python train.py --intermediate_size=1216 --norm="rmsnorm" --attn_scale=0.125 --init_std_qkv=0.0179 --optimizer="muon_variant" --learning_rate=0.00202 --batch_tokens=131072
Each number is 200 + 30 x the weight over its row's rms, rounded and kept within 0 to 999. Layers, rows and columns count from 0. The size before them is the row's rms in percent of the matrix's.

# up: layer 6 MLP up, 1216x448, rms 0.0596, rows 188-227, columns 280-335
# down: layer 6 MLP down (transposed), 1216x448, rms 0.0575, rows 188-227, columns 280-335
# gate: layer 6 MLP gate, 1216x448, rms 0.057, rows 189-228, columns 280-335
up188,097,201,250,186,214,199,205,200,180,226,237,202,179,204,148,180,208,229,191,207,233,170,242,195,183,243,211,218,197,210,177,215,169,201,191,184,198,210,193,142,211,186,238,194,251,199,180,205,228,251,207,209,210,165,175,184,173
down188,094,176,173,219,184,214,182,261,213,199,244,222,202,221,174,202,252,159,234,254,162,160,192,217,195,210,211,247,204,229,188,212,190,240,239,249,192,149,168,198,227,184,181,172,161,163,234,222,242,256,167,205,234,221,157,207,149
gate189,104,203,245,238,195,185,221,209,205,216,211,212,200,236,182,157,170,236,183,199,246,166,220,215,199,189,181,165,239,120,205,169,266,264,224,182,199,227,220,208,201,192,217,167,247,198,186,155,193,174,206,168,222,182,243,166,200
up189,100,212,188,197,213,222,206,199,180,234,183,147,195,223,176,202,232,161,182,208,255,279,190,235,145,179,199,177,200,202,149,220,185,164,183,190,231,250,186,237,200,230,181,159,244,180,197,181,197,195,205,221,222,189,199,225,199
down189,104,244,225,195,225,183,204,215,219,243,164,203,180,206,215,223,229,182,170,216,222,188,162,174,217,205,222,216,180,185,207,221,217,195,185,172,187,228,232,286,216,214,239,179,223,202,222,174,197,211,213,213,226,208,233,217,211
gate190,101,208,159,191,148,221,191,172,207,224,226,192,206,235,220,182,178,228,194,162,219,218,157,175,220,183,189,190,244,216,216,199,196,191,160,160,214,236,203,187,232,204,138,183,226,151,216,192,144,215,264,251,179,209,216,194,236
up190,095,181,218,218,169,144,229,179,223,203,206,218,199,199,245,199,224,213,217,201,300,251,143,196,202,180,229,200,182,194,183,199,237,235,193,219,217,259,182,268,207,197,194,170,262,151,177,159,251,251,191,209,247,218,207,228,283
down190,095,194,159,163,198,254,214,171,202,235,191,185,237,184,179,178,167,88,181,174,225,278,175,182,238,185,219,184,215,167,171,164,239,218,126,185,148,219,164,216,186,217,206,216,237,167,196,178,277,242,190,158,212,217,192,223,190
gate191,097,205,219,219,184,185,148,120,205,200,204,178,220,179,237,156,241,198,174,202,209,236,150,222,165,232,236,247,249,203,232,124,202,180,124,153,236,186,187,191,217,224,170,228,186,204,173,187,128,202,201,202,189,233,258,204,208
up191,100,221,151,167,207,168,237,223,216,197,212,257,169,193,197,258,226,209,244,195,224,154,162,243,189,196,182,189,215,160,192,195,186,261,225,119,239,232,176,211,161,205,190,175,214,189,177,196,239,211,184,234,154,232,187,231,236
down191,101,140,203,183,182,217,170,267,180,174,186,224,213,198,222,267,198,183,208,206,148,189,218,186,273,196,243,233,221,179,170,238,184,234,183,232,171,192,187,241,246,161,234,151,196,159,179,206,209,221,116,214,218,184,196,191,192
gate192,084,242,204,143,156,178,175,241,134,199,164,178,189,140,193,252,178,160,273,215,221,152,165,175,220,183,263,172,160,176,198,173,248,207,227,267,194,184,177,181,169,204,216,168,251,173,227,195,182,167,230,227,170,224,191,167,211
up192,092,186,203,192,186,197,226,226,229,231,213,165,162,222,194,162,213,280,227,208,254,239,171,237,181,121,206,258,212,170,223,175,220,168,155,197,234,211,207,234,247,173,252,190,197,222,186,243,198,194,160,203,213,238,185,200,220
down192,092,203,225,179,182,194,182,210,210,189,234,198,131,181,187,211,263,258,208,207,209,219,242,137,181,216,140,216,140,193,178,161,221,224,163,174,214,210,207,211,193,176,175,187,143,215,230,235,174,166,233,170,186,218,137,198,191
gate193,095,203,237,240,182,203,211,230,186,233,196,191,144,233,192,183,190,194,193,250,223,185,204,202,203,181,168,195,163,162,196,196,192,201,160,165,219,240,188,106,166,211,172,160,184,179,205,189,278,171,190,185,244,198,175,204,199
up193,100,190,204,199,194,193,210,198,204,224,140,233,142,173,200,188,206,278,206,160,210,177,197,210,201,221,188,201,162,214,137,189,140,194,179,209,216,190,196,203,232,221,198,226,217,202,193,239,224,224,174,234,229,203,204,200,201
down193,094,179,164,153,247,180,229,195,221,202,245,200,188,237,182,182,209,217,168,262,226,240,241,222,221,296,268,171,223,266,206,200,153,204,215,173,170,214,156,241,248,198,162,169,169,180,206,156,214,239,178,234,255,227,243,148,235
gate194,100,193,126,182,230,228,197,216,182,166,209,173,163,237,228,215,232,171,219,224,225,179,182,149,203,143,171,191,198,254,169,185,194,205,183,207,236,194,123,192,225,202,189,201,193,242,186,154,221,212,170,223,180,188,259,176,206
up194,095,227,194,189,224,253,257,222,172,186,202,180,199,131,194,201,192,234,176,162,233,149,210,169,178,179,218,220,179,191,204,184,262,204,168,210,191,204,208,196,202,245,183,226,206,217,198,203,211,188,234,164,146,221,217,244,192
down194,094,195,194,164,152,164,166,226,178,211,169,268,191,163,157,223,269,235,167,179,175,175,207,199,193,199,233,176,234,253,161,182,175,223,209,239,201,261,155,176,215,195,176,190,182,187,194,198,209,209,194,222,208,191,148,208,214
gate195,104,186,196,248,226,239,215,188,240,248,232,203,212,176,226,253,197,180,198,229,258,211,175,233,234,191,227,224,177,199,237,177,147,192,268,248,197,169,211,207,163,208,192,216,192,193,208,201,216,216,206,220,221,167,189,169,222
up195,103,225,232,225,233,178,232,161,204,215,202,216,234,192,238,188,210,233,197,151,173,155,249,154,200,204,217,174,203,200,239,218,292,175,205,217,201,222,180,200,172,210,211,168,183,178,195,168,149,200,206,233,226,208,147,177,244
down195,098,178,217,252,189,194,185,184,185,230,223,194,215,165,220,215,185,200,175,178,141,190,199,214,176,181,195,178,240,202,174,187,208,186,213,223,202,229,172,189,123,217,237,172,224,151,188,185,191,200,173,222,229,196,178,173,194
gate196,103,186,188,179,214,228,212,220,203,163,284,230,202,201,223,185,206,216,165,210,176,259,167,213,151,208,219,191,189,238,202,204,191,226,239,211,214,194,200,211,201,236,184,181,158,176,209,186,187,219,178,173,162,187,221,221,253
up196,099,202,227,185,199,213,192,219,227,247,249,189,216,238,224,166,226,240,215,188,173,203,282,171,175,197,258,139,167,225,230,257,152,204,173,206,148,190,175,213,256,224,179,191,168,220,155,182,218,193,194,213,154,190,214,148,130
down196,098,214,224,217,185,227,183,206,199,246,140,158,202,193,191,169,185,159,201,209,233,220,284,116,206,278,163,192,181,213,248,161,220,216,206,187,180,215,226,256,210,215,196,231,230,240,191,219,139,221,242,180,206,207,237,148,228
gate197,099,207,170,210,217,167,186,219,216,174,153,205,169,194,149,225,179,139,136,160,225,153,165,193,211,183,175,203,199,181,177,236,173,122,250,227,200,219,145,215,171,195,159,218,177,183,215,177,234,185,175,215,192,260,152,207,212
up197,100,175,160,188,167,184,175,258,286,148,180,203,249,171,174,214,245,238,194,202,202,205,201,193,192,165,224,205,232,200,203,196,160,209,228,210,219,226,179,251,229,246,168,196,206,200,202,265,201,226,192,199,182,158,177,246,212
down197,101,215,177,196,189,261,271,251,191,127,224,226,190,205,203,131,221,200,241,171,166,213,198,204,229,187,247,202,190,244,222,171,183,189,199,202,193,168,123,179,212,199,217,202,203,159,258,244,166,223,223,232,185,242,169,218,147
gate198,100,197,191,231,215,226,178,217,175,206,252,244,175,156,210,205,190,175,206,195,232,203,200,201,211,183,185,245,160,198,189,222,176,239,184,197,174,203,223,213,224,202,161,184,200,185,223,163,200,160,221,186,196,187,159,171,182
up198,098,185,233,238,252,192,221,200,217,209,206,195,180,212,296,210,190,203,208,176,236,165,193,181,243,151,209,177,205,226,230,201,148,198,251,183,204,229,213,202,228,190,247,226,198,230,205,191,216,198,205,163,200,171,205,210,219
down198,100,190,212,181,217,130,182,168,160,219,194,193,246,233,229,135,168,224,213,202,246,182,185,199,174,233,236,177,197,241,220,233,173,213,197,201,195,195,164,193,192,167,210,255,187,212,230,158,219,179,167,153,224,149,186,192,212
gate199,100,210,204,213,205,205,177,233,194,254,174,194,173,223,155,193,253,180,226,229,255,182,232,227,233,221,203,182,209,140,193,244,174,238,222,181,211,212,142,240,158,197,204,223,211,180,201,189,214,147,218,225,196,196,204,178,225
up199,101,236,213,122,193,171,234,179,205,135,164,210,185,203,184,226,194,165,205,204,239,164,210,141,222,165,217,217,194,188,225,185,248,206,176,182,144,198,185,220,198,234,204,163,181,237,206,212,172,171,208,260,134,189,192,194,188
down199,099,205,208,205,241,211,237,163,174,229,201,177,171,202,181,157,216,204,186,192,224,228,210,154,214,229,190,160,186,214,163,168,223,193,193,244,251,239,203,201,295,178,183,197,195,258,226,189,187,140,183,205,228,196,232,167,178
gate200,104,180,225,253,209,263,242,208,165,202,212,164,190,238,223,205,175,172,147,175,266,209,182,214,226,228,246,176,204,233,239,222,182,190,198,182,154,230,213,189,166,222,248,140,165,267,242,202,152,208,221,236,186,217,163,198,249
up200,103,208,207,195,178,202,208,189,175,177,201,230,221,169,181,237,188,242,189,160,178,199,225,203,176,165,261,191,171,178,199,217,196,154,219,156,223,111,189,178,200,161,219,186,231,230,179,175,164,242,214,246,176,201,207,206,195
down200,105,197,218,194,213,251,218,201,257,183,229,223,249,224,234,200,197,211,170,243,225,202,228,212,203,217,183,229,216,186,225,223,182,186,214,145,235,137,214,182,156,177,167,225,192,217,240,181,121,279,170,223,195,203,174,214,173
gate201,105,195,237,184,178,184,157,214,210,185,195,160,255,218,199,188,163,204,199,234,171,166,218,205,215,176,230,222,195,120,190,129,247,184,235,221,215,180,259,224,176,172,160,211,195,176,162,175,179,193,221,232,193,222,158,191,240
up201,093,262,176,182,160,218,257,175,118,225,214,202,240,199,204,183,210,239,182,238,177,230,207,187,158,213,195,158,197,205,171,147,161,151,214,229,173,177,170,131,215,231,215,227,206,234,178,193,219,164,175,172,136,199,209,255,186
down201,098,216,228,259,231,177,238,198,147,238,184,145,173,162,189,195,215,177,201,196,200,235,196,225,216,236,155,237,222,198,212,203,193,200,229,217,192,215,231,237,142,203,203,242,190,163,207,165,214,240,267,225,224,198,173,154,216
gate202,108,228,148,183,184,173,208,212,180,242,222,250,183,230,210,277,191,172,140,242,207,201,242,200,195,217,147,206,184,201,180,231,181,216,131,167,173,220,191,203,241,203,243,232,190,209,202,196,251,218,203,214,249,232,163,189,198
up202,101,272,184,256,218,196,142,193,230,140,202,204,203,181,254,249,213,194,242,221,192,213,249,221,243,177,176,204,200,221,212,236,191,174,169,197,197,242,203,147,177,229,194,162,169,186,191,256,220,220,219,178,224,214,237,207,171
down202,102,204,224,175,180,200,166,205,157,182,149,179,181,221,192,232,189,200,176,179,185,105,220,197,249,223,219,212,159,157,211,186,213,220,162,147,220,267,212,229,191,209,241,215,173,145,230,252,197,239,150,182,216,216,176,172,192
gate203,106,193,184,211,219,226,186,253,211,208,198,247,256,210,173,236,200,221,188,228,188,206,203,166,191,212,186,213,198,217,157,162,253,187,223,247,180,237,148,206,194,204,200,191,206,168,186,175,208,229,215,284,273,205,189,194,217
up203,102,229,287,190,181,204,214,209,232,178,182,196,263,200,219,217,249,171,241,182,176,135,180,200,122,218,202,149,210,233,175,196,187,161,181,244,206,172,166,187,209,190,233,169,188,182,156,253,160,181,232,166,197,180,159,222,225
down203,104,191,191,220,238,193,200,209,216,182,201,172,202,215,197,197,218,176,208,241,177,233,214,182,199,234,199,248,208,190,230,192,199,218,253,211,158,178,204,194,260,233,205,158,196,176,193,200,166,257,206,255,201,204,228,254,137
gate204,098,147,152,202,188,179,185,142,218,232,196,218,181,208,196,242,180,227,200,192,208,231,184,204,189,197,218,225,174,258,196,205,189,206,205,160,266,208,202,172,186,156,231,197,219,191,211,235,246,190,174,169,150,178,164,211,211
up204,100,169,250,206,171,208,262,202,144,188,254,222,188,182,201,156,255,186,226,243,194,147,194,184,209,208,212,172,186,190,158,184,214,191,217,225,225,249,186,205,197,242,188,266,208,206,186,201,186,174,211,185,187,170,238,147,262
down204,099,281,219,208,191,204,286,170,242,203,133,215,166,202,211,183,142,200,229,243,242,266,187,206,183,132,270,239,211,241,189,201,188,238,167,198,169,159,177,227,235,243,183,202,145,252,229,233,214,253,207,215,197,186,204,191,276
gate205,100,204,189,167,209,184,181,207,163,245,156,225,194,239,235,246,226,179,238,198,247,240,157,174,218,230,173,206,169,231,151,189,171,149,209,293,173,171,178,152,195,233,230,210,193,240,201,190,240,186,191,233,188,260,190,229,211
up205,099,224,193,191,183,237,197,196,279,182,216,191,242,193,208,202,152,149,186,143,245,167,171,186,186,200,169,217,176,254,175,233,208,274,213,218,203,132,186,241,170,219,255,221,176,125,196,221,210,209,157,224,162,170,207,206,230
down205,102,159,199,211,197,232,227,173,171,232,200,171,200,140,189,198,172,198,206,202,260,146,231,204,200,198,174,239,223,174,178,195,213,167,190,223,203,180,223,236,190,153,225,200,240,209,181,137,200,253,238,183,164,195,182,220,190
gate206,097,187,172,154,218,178,196,181,219,188,264,181,189,167,148,196,193,165,229,151,189,183,217,202,205,194,200,217,242,233,135,257,222,194,172,214,197,176,165,175,225,217,260,175,224,205,241,200,186,218,174,214,190,195,161,217,202
up206,095,176,250,208,186,199,181,179,236,236,241,271,187,221,174,187,219,215,193,191,208,193,201,205,163,171,160,223,193,176,183,219,223,169,236,262,150,197,185,138,218,202,213,250,201,219,223,223,222,183,226,180,225,191,188,174,235
down206,097,168,197,160,197,176,152,243,154,266,143,224,188,220,216,220,187,237,223,210,165,221,192,218,197,217,222,181,189,227,229,161,232,176,216,150,195,128,158,178,269,215,190,189,171,183,209,200,143,226,195,214,180,189,272,228,211
gate207,103,213,226,209,226,231,198,197,234,150,216,203,177,204,236,155,211,221,169,202,220,208,195,207,171,249,195,213,204,211,218,216,153,236,230,177,205,205,247,184,204,235,184,123,169,210,262,220,179,194,148,223,212,170,256,229,212
up207,099,154,208,176,185,239,207,169,217,236,215,158,206,207,236,232,151,186,187,256,186,244,209,158,174,210,149,208,179,172,215,171,199,233,170,178,215,168,236,181,177,173,241,217,237,226,225,238,248,160,202,222,218,173,272,211,174
down207,099,234,182,159,194,174,182,211,172,197,216,228,203,210,237,189,209,203,195,222,179,219,197,178,160,146,191,217,163,210,228,188,157,197,225,204,232,180,178,187,232,199,189,249,173,276,188,199,198,229,227,181,208,171,210,211,243
gate208,096,174,217,289,208,201,230,222,144,220,216,193,196,211,214,236,149,185,232,203,192,214,234,225,147,202,197,234,189,220,201,138,229,272,214,159,208,160,184,214,211,197,215,201,193,198,173,198,178,213,233,225,170,201,204,180,229
up208,100,180,191,236,223,226,241,187,180,217,195,153,184,195,199,158,190,186,150,185,218,181,186,237,169,177,156,200,179,193,164,233,170,269,232,194,164,205,212,222,234,171,232,189,200,225,184,169,202,203,236,186,248,240,231,217,234
down208,097,170,148,175,197,220,228,179,210,189,198,253,215,251,183,150,197,182,218,185,190,193,179,191,250,190,236,178,167,186,196,212,224,234,220,199,182,220,193,173,145,129,196,233,241,218,160,214,190,208,217,192,209,177,245,188,200
gate209,099,242,233,241,245,186,186,245,192,176,204,171,171,187,179,220,186,169,233,211,196,240,149,166,223,210,183,192,199,207,192,188,191,222,223,171,207,225,208,190,192,196,206,167,178,242,194,197,196,175,215,199,232,207,215,147,196
up209,091,217,151,185,183,162,223,197,213,180,173,240,179,134,187,236,243,294,223,225,176,219,237,177,234,223,188,248,198,213,169,242,198,168,256,201,227,200,240,189,241,190,204,192,218,173,186,210,188,204,187,161,256,160,195,170,211
down209,095,177,214,249,193,201,233,209,238,172,204,151,152,217,180,226,193,181,197,216,227,191,211,195,228,153,208,199,235,171,221,208,180,264,151,214,221,204,246,199,200,201,184,253,170,179,230,207,208,232,227,180,206,144,203,153,191
gate210,098,216,154,215,165,184,202,200,203,184,187,182,224,227,192,215,157,162,183,240,182,200,222,168,181,180,206,165,186,225,228,190,220,190,219,180,219,214,184,203,184,206,162,239,253,191,198,185,196,180,247,190,177,176,223,204,228
up210,094,239,197,221,221,226,207,218,165,221,214,208,250,164,241,187,145,217,160,216,205,188,219,238,184,172,214,167,170,230,190,237,232,127,173,219,180,189,146,232,195,218,207,208,165,159,191,198,198,187,164,206,192,156,245,181,222
down210,097,259,183,192,203,225,171,180,199,182,232,239,183,232,189,225,117,242,181,255,202,259,199,156,186,175,191,142,270,156,169,208,194,180,240,209,182,198,188,195,157,201,162,194,227,211,180,179,173,190,190,252,182,180,200,232,196
gate211,105,182,205,196,191,222,223,150,165,202,162,191,184,208,242,168,191,173,195,243,158,146,204,182,177,199,220,221,222,161,234,228,206,200,203,239,274,219,188,178,185,228,175,192,144,209,216,225,173,154,221,231,183,191,189,219,191
up211,102,224,186,199,255,163,224,212,194,230,181,169,154,175,215,197,189,167,211,214,206,166,182,163,197,158,218,211,213,238,221,176,235,174,176,148,215,222,237,225,220,215,248,199,212,230,188,248,221,204,203,225,145,185,283,214,245
down211,100,232,178,160,179,170,249,202,215,193,194,200,223,197,184,210,193,225,187,175,252,185,240,132,162,200,245,185,174,157,152,177,188,176,207,232,213,185,195,182,200,156,273,194,188,205,225,182,257,148,217,212,179,188,185,267,189
gate212,092,166,233,163,193,172,185,187,177,174,215,225,187,174,182,199,206,249,192,182,213,191,180,208,201,217,223,219,176,202,178,176,225,183,215,224,176,214,169,261,170,210,182,195,225,219,230,207,175,129,193,176,253,196,250,197,204
up212,095,186,173,171,225,179,210,208,183,257,213,175,197,229,139,193,193,175,197,159,171,160,209,249,215,204,198,186,205,212,178,179,194,195,163,216,165,185,254,216,225,211,218,171,249,201,175,175,186,180,165,218,243,218,197,150,157
down212,095,259,151,174,188,130,197,228,181,185,187,121,247,201,212,182,218,213,244,168,198,242,238,155,181,206,152,181,203,196,163,165,251,222,211,216,208,204,227,139,235,184,197,166,157,181,199,190,157,242,232,149,176,141,180,187,198
gate213,097,221,168,206,261,257,189,174,200,223,223,249,136,119,207,162,157,166,189,175,201,202,206,208,167,284,203,231,180,172,197,207,250,226,226,213,224,196,211,198,217,204,214,235,215,242,140,147,202,245,179,194,206,200,205,255,207
up213,100,203,164,232,149,165,166,175,198,214,143,245,192,246,201,246,203,227,205,258,217,198,180,212,183,224,198,214,243,188,196,225,230,166,209,179,205,169,238,205,237,211,245,206,186,251,197,251,230,148,219,173,164,210,222,209,197
down213,104,252,196,230,221,206,168,203,156,189,205,213,174,146,247,305,203,215,198,211,196,193,222,138,232,189,178,167,179,169,233,218,202,256,245,182,193,185,193,202,211,222,211,201,192,192,195,194,197,211,223,206,224,197,187,192,197
gate214,103,239,223,141,146,168,204,244,230,241,246,212,188,200,196,237,218,240,158,219,256,277,213,212,169,245,232,192,205,206,172,201,226,172,238,231,187,201,191,201,196,254,182,203,230,226,196,176,176,193,189,232,242,217,156,226,203
up214,096,208,216,162,195,169,187,219,204,203,209,250,197,155,142,249,145,223,208,249,214,202,192,229,168,145,191,178,246,216,224,140,229,200,224,217,198,194,139,194,262,179,171,191,265,178,187,203,237,169,192,170,157,223,200,158,208
down214,101,226,192,138,194,237,216,199,177,235,195,211,242,131,182,217,215,188,201,240,180,251,214,197,222,240,194,228,221,163,175,207,179,162,229,164,138,224,204,228,235,189,166,236,244,263,246,180,174,265,182,219,238,190,172,185,215
gate215,093,236,192,171,216,224,203,190,128,216,223,169,215,201,124,223,158,215,200,251,214,162,187,150,197,244,230,204,143,205,177,212,162,176,246,161,191,189,199,263,191,238,212,213,178,205,211,197,188,161,202,207,162,260,191,232,191
up215,100,169,205,181,224,228,223,208,184,180,158,178,150,181,226,148,207,187,202,195,240,183,276,142,155,197,214,187,201,212,212,193,231,214,211,197,178,156,183,201,210,270,214,192,198,194,170,234,180,244,212,176,204,211,187,158,203
down215,099,169,210,225,159,179,211,217,257,207,185,221,220,174,225,251,220,191,174,151,230,277,189,219,216,218,158,171,253,212,198,155,203,212,268,203,217,205,229,142,205,212,204,216,181,272,212,172,181,217,169,177,222,213,219,189,210
gate216,099,234,236,187,199,216,185,129,192,201,200,160,206,208,244,219,207,244,228,187,198,233,155,190,244,225,164,260,236,241,296,240,209,264,221,153,183,217,223,146,236,193,220,204,202,211,183,180,211,215,205,214,183,257,211,215,199
up216,098,186,258,204,200,260,245,136,222,222,179,175,170,154,217,169,233,207,157,197,255,199,160,183,187,184,151,187,174,173,279,195,200,186,223,199,227,232,217,196,190,219,193,192,185,211,175,182,196,254,182,216,218,157,228,206,194
down216,102,194,256,148,199,232,232,229,167,213,224,225,211,216,264,232,247,175,206,217,197,204,243,205,173,210,186,169,159,177,149,222,205,193,177,208,197,182,164,223,210,202,176,127,274,169,239,255,156,189,208,169,162,201,213,176,187
gate217,100,231,206,220,213,203,180,179,194,189,176,190,217,231,212,187,187,201,210,223,174,177,204,215,229,207,141,203,200,216,212,214,238,164,229,201,231,189,206,165,245,221,239,183,183,202,251,168,184,181,182,188,212,185,219,226,196
up217,100,208,188,186,164,173,207,194,181,261,216,229,233,197,163,199,223,249,210,207,204,152,196,179,212,181,196,212,212,222,253,240,214,198,228,180,122,233,234,195,197,195,141,199,168,186,224,190,180,175,202,183,190,189,238,221,258
down217,101,233,191,173,216,232,189,202,201,197,178,156,222,198,170,200,197,187,190,193,190,199,228,166,263,214,139,217,170,207,206,207,169,199,171,201,223,236,174,202,228,264,220,242,268,212,201,279,226,175,210,253,223,197,232,189,190
gate218,103,203,194,202,155,196,193,190,183,237,249,293,153,166,244,200,196,193,140,200,173,260,208,199,209,171,199,191,241,193,186,228,159,246,137,243,178,193,215,220,201,199,207,183,194,195,150,220,191,166,207,190,164,218,248,183,204
up218,104,200,206,237,199,190,160,188,192,197,185,208,240,213,225,213,192,173,224,236,211,248,181,232,187,166,256,231,190,226,216,199,230,174,220,225,168,188,186,209,193,210,240,156,205,193,240,215,233,200,209,210,184,144,235,201,167
down218,106,201,265,175,178,163,197,230,186,207,150,213,209,200,273,222,155,194,278,155,224,174,235,186,171,202,195,174,181,261,235,199,182,203,233,198,234,200,230,189,160,180,155,200,148,219,260,212,184,231,176,188,164,163,191,180,208
gate219,106,206,169,204,195,210,185,218,289,262,192,233,197,150,212,178,258,246,237,266,190,189,206,171,221,166,195,196,181,166,186,239,184,278,207,222,203,201,142,195,206,208,188,151,210,176,126,193,155,247,126,215,169,192,236,232,215
up219,110,169,176,185,187,224,183,168,189,148,189,222,177,236,246,193,173,175,170,171,182,178,205,227,199,227,226,178,196,162,113,246,188,129,223,223,148,194,165,180,170,189,188,222,199,181,228,207,181,192,219,184,227,197,154,205,131
down219,106,174,202,232,150,189,231,208,130,144,216,171,204,198,173,210,192,154,171,174,177,204,240,234,228,177,239,193,175,186,220,210,187,214,189,192,219,157,181,197,174,223,197,177,170,235,168,181,234,138,251,201,158,255,102,158,197
gate220,097,241,211,208,257,182,243,221,217,201,160,146,167,194,174,194,111,157,255,169,188,221,189,189,217,267,190,250,185,221,182,195,163,220,222,182,245,201,202,157,226,213,142,132,241,166,215,176,193,222,172,235,221,227,211,240,204
up220,096,245,191,182,219,172,215,244,158,227,197,227,249,204,188,175,166,132,241,174,180,177,202,180,241,246,131,176,185,219,239,198,177,114,215,212,169,170,203,185,173,220,163,210,174,245,240,236,198,199,220,160,180,193,191,200,185
down220,092,222,207,221,191,178,197,187,183,200,190,182,210,183,255,191,225,169,208,222,210,209,166,249,190,235,220,234,173,208,185,184,154,148,186,182,217,280,178,209,166,209,194,213,224,194,182,250,240,222,140,185,180,155,219,182,234
gate221,103,214,204,205,202,213,203,212,183,199,241,193,201,179,209,207,206,182,247,170,156,240,204,212,187,183,189,178,179,189,244,208,181,235,188,181,191,187,239,197,197,204,159,226,206,232,228,161,177,144,242,218,167,181,229,207,164
up221,100,195,202,193,200,182,194,160,227,138,176,215,206,188,207,207,192,253,179,216,207,163,164,234,210,166,219,181,205,189,203,197,248,206,147,193,196,202,193,209,206,251,206,184,220,164,186,185,161,208,151,227,223,208,200,197,195
down221,101,189,228,203,185,198,209,193,207,174,221,183,203,236,190,131,183,203,200,228,178,157,199,216,243,174,177,228,190,219,228,213,237,222,230,202,189,219,137,189,170,220,270,256,216,186,207,215,237,169,168,165,228,208,230,162,206
gate222,103,213,163,251,190,205,215,202,127,164,235,226,212,230,155,215,204,177,164,178,197,214,230,204,221,224,197,181,202,185,202,238,191,212,243,176,213,210,196,219,151,196,233,186,171,216,211,212,216,184,260,156,195,183,195,230,251
up222,105,147,196,160,167,210,167,220,261,234,233,232,216,147,243,199,216,182,173,172,212,237,185,207,208,240,220,235,188,232,203,179,132,170,228,206,223,194,192,201,152,256,103,190,231,200,198,269,149,250,183,197,278,196,197,208,165
down222,101,139,178,181,207,168,227,115,193,156,243,180,164,164,204,218,193,222,157,209,222,178,218,192,226,235,249,229,215,199,187,183,169,181,206,180,225,201,161,176,209,176,184,231,189,237,192,210,219,165,258,226,230,185,182,212,217
gate223,097,244,194,250,229,226,186,227,188,216,206,182,255,206,213,254,222,211,210,186,211,230,160,180,220,151,168,249,176,232,247,251,213,233,177,206,149,191,223,225,179,200,167,186,144,164,187,205,235,174,221,157,233,206,175,235,187
up223,096,247,139,263,185,201,202,154,194,212,220,221,256,250,156,171,190,246,161,186,171,201,138,263,167,224,207,240,216,233,202,217,159,183,169,214,182,179,210,265,161,220,191,224,208,193,204,187,159,207,200,211,198,207,171,174,179
down223,096,210,97,187,164,218,235,200,283,187,227,204,193,232,225,211,204,161,192,255,238,162,179,181,194,150,221,172,265,208,270,204,200,256,195,226,176,166,189,190,229,248,219,174,148,160,190,166,198,243,197,191,203,242,179,164,211
gate224,097,177,149,196,224,203,251,249,211,230,195,202,216,215,175,204,164,186,160,197,138,222,208,186,222,236,175,229,202,206,166,162,199,230,230,196,198,192,217,183,224,186,215,180,201,184,171,186,185,231,179,232,133,200,241,231,205
up224,100,218,192,230,169,198,195,263,232,277,216,198,171,256,221,228,218,205,204,217,148,189,102,238,202,167,224,178,169,184,218,274,199,194,147,175,210,257,173,171,166,168,148,172,183,204,230,209,193,209,200,171,192,182,260,176,210
down224,101,206,163,221,188,210,199,202,175,226,200,198,191,197,258,152,221,207,212,170,210,217,178,238,173,169,192,187,224,196,260,184,191,214,190,175,159,216,173,199,179,186,155,214,208,176,198,174,196,181,240,202,168,273,201,195,192
gate225,100,241,204,253,219,247,198,206,205,199,231,165,139,217,213,165,177,213,199,211,178,181,204,213,271,231,248,220,199,223,217,178,160,193,236,180,162,173,224,161,215,199,210,204,225,191,159,185,197,195,281,176,204,205,192,194,237
up225,099,179,185,125,193,214,208,140,250,253,171,155,216,200,246,244,238,178,203,178,229,173,212,206,192,237,188,199,201,195,152,165,159,188,157,248,187,206,203,205,194,169,191,194,213,175,177,207,206,213,212,208,180,233,242,220,135
down225,100,116,159,225,186,142,170,177,238,175,211,150,182,144,246,219,163,207,201,142,126,247,190,221,178,195,236,176,207,166,255,169,182,182,159,164,179,239,238,243,220,187,214,183,155,171,217,193,234,247,188,215,214,189,189,179,200
gate226,097,145,198,210,206,194,152,185,228,211,174,190,185,116,248,181,228,206,237,223,186,172,133,232,192,200,207,178,215,245,224,180,195,223,214,245,227,199,156,231,208,219,263,245,147,269,196,234,216,142,209,189,185,131,217,219,206
up226,094,160,201,193,239,223,244,213,181,148,235,192,242,176,179,210,221,201,168,186,214,194,191,193,187,172,268,133,172,202,220,221,209,186,219,228,201,242,181,223,207,254,224,175,232,180,178,233,128,187,205,197,247,194,177,126,187
down226,097,202,220,223,215,200,210,156,222,218,219,254,226,226,205,228,230,219,204,205,205,211,178,226,210,191,232,201,247,163,185,184,173,148,191,199,194,230,186,235,156,228,244,224,223,232,238,232,168,237,281,200,234,179,191,214,161
gate227,097,177,264,193,210,205,166,218,141,202,194,171,198,178,199,197,219,205,206,229,209,190,170,167,232,188,227,169,240,190,206,215,224,125,235,229,195,231,176,173,206,222,217,194,217,194,211,227,278,209,175,136,210,233,196,181,226
up227,103,171,184,215,183,243,204,202,206,235,270,174,221,208,220,211,257,199,235,192,196,253,168,204,234,184,154,148,202,196,174,188,235,231,234,209,186,166,193,200,176,205,201,244,176,181,231,163,216,132,179,201,226,212,206,186,197
down227,095,249,248,241,193,195,248,165,246,209,223,177,232,234,212,202,176,168,208,213,198,211,206,219,214,230,237,228,219,190,140,205,191,244,190,238,261,239,156,176,158,229,215,232,219,185,203,175,172,225,214,249,223,203,228,232,213
gate228,104,237,217,177,180,233,174,119,172,206,260,205,233,180,205,179,198,193,198,216,233,203,209,226,175,268,214,205,219,213,138,220,180,173,151,198,193,204,225,136,188,148,184,244,206,152,149,179,200,216,201,180,247,174,216,183,206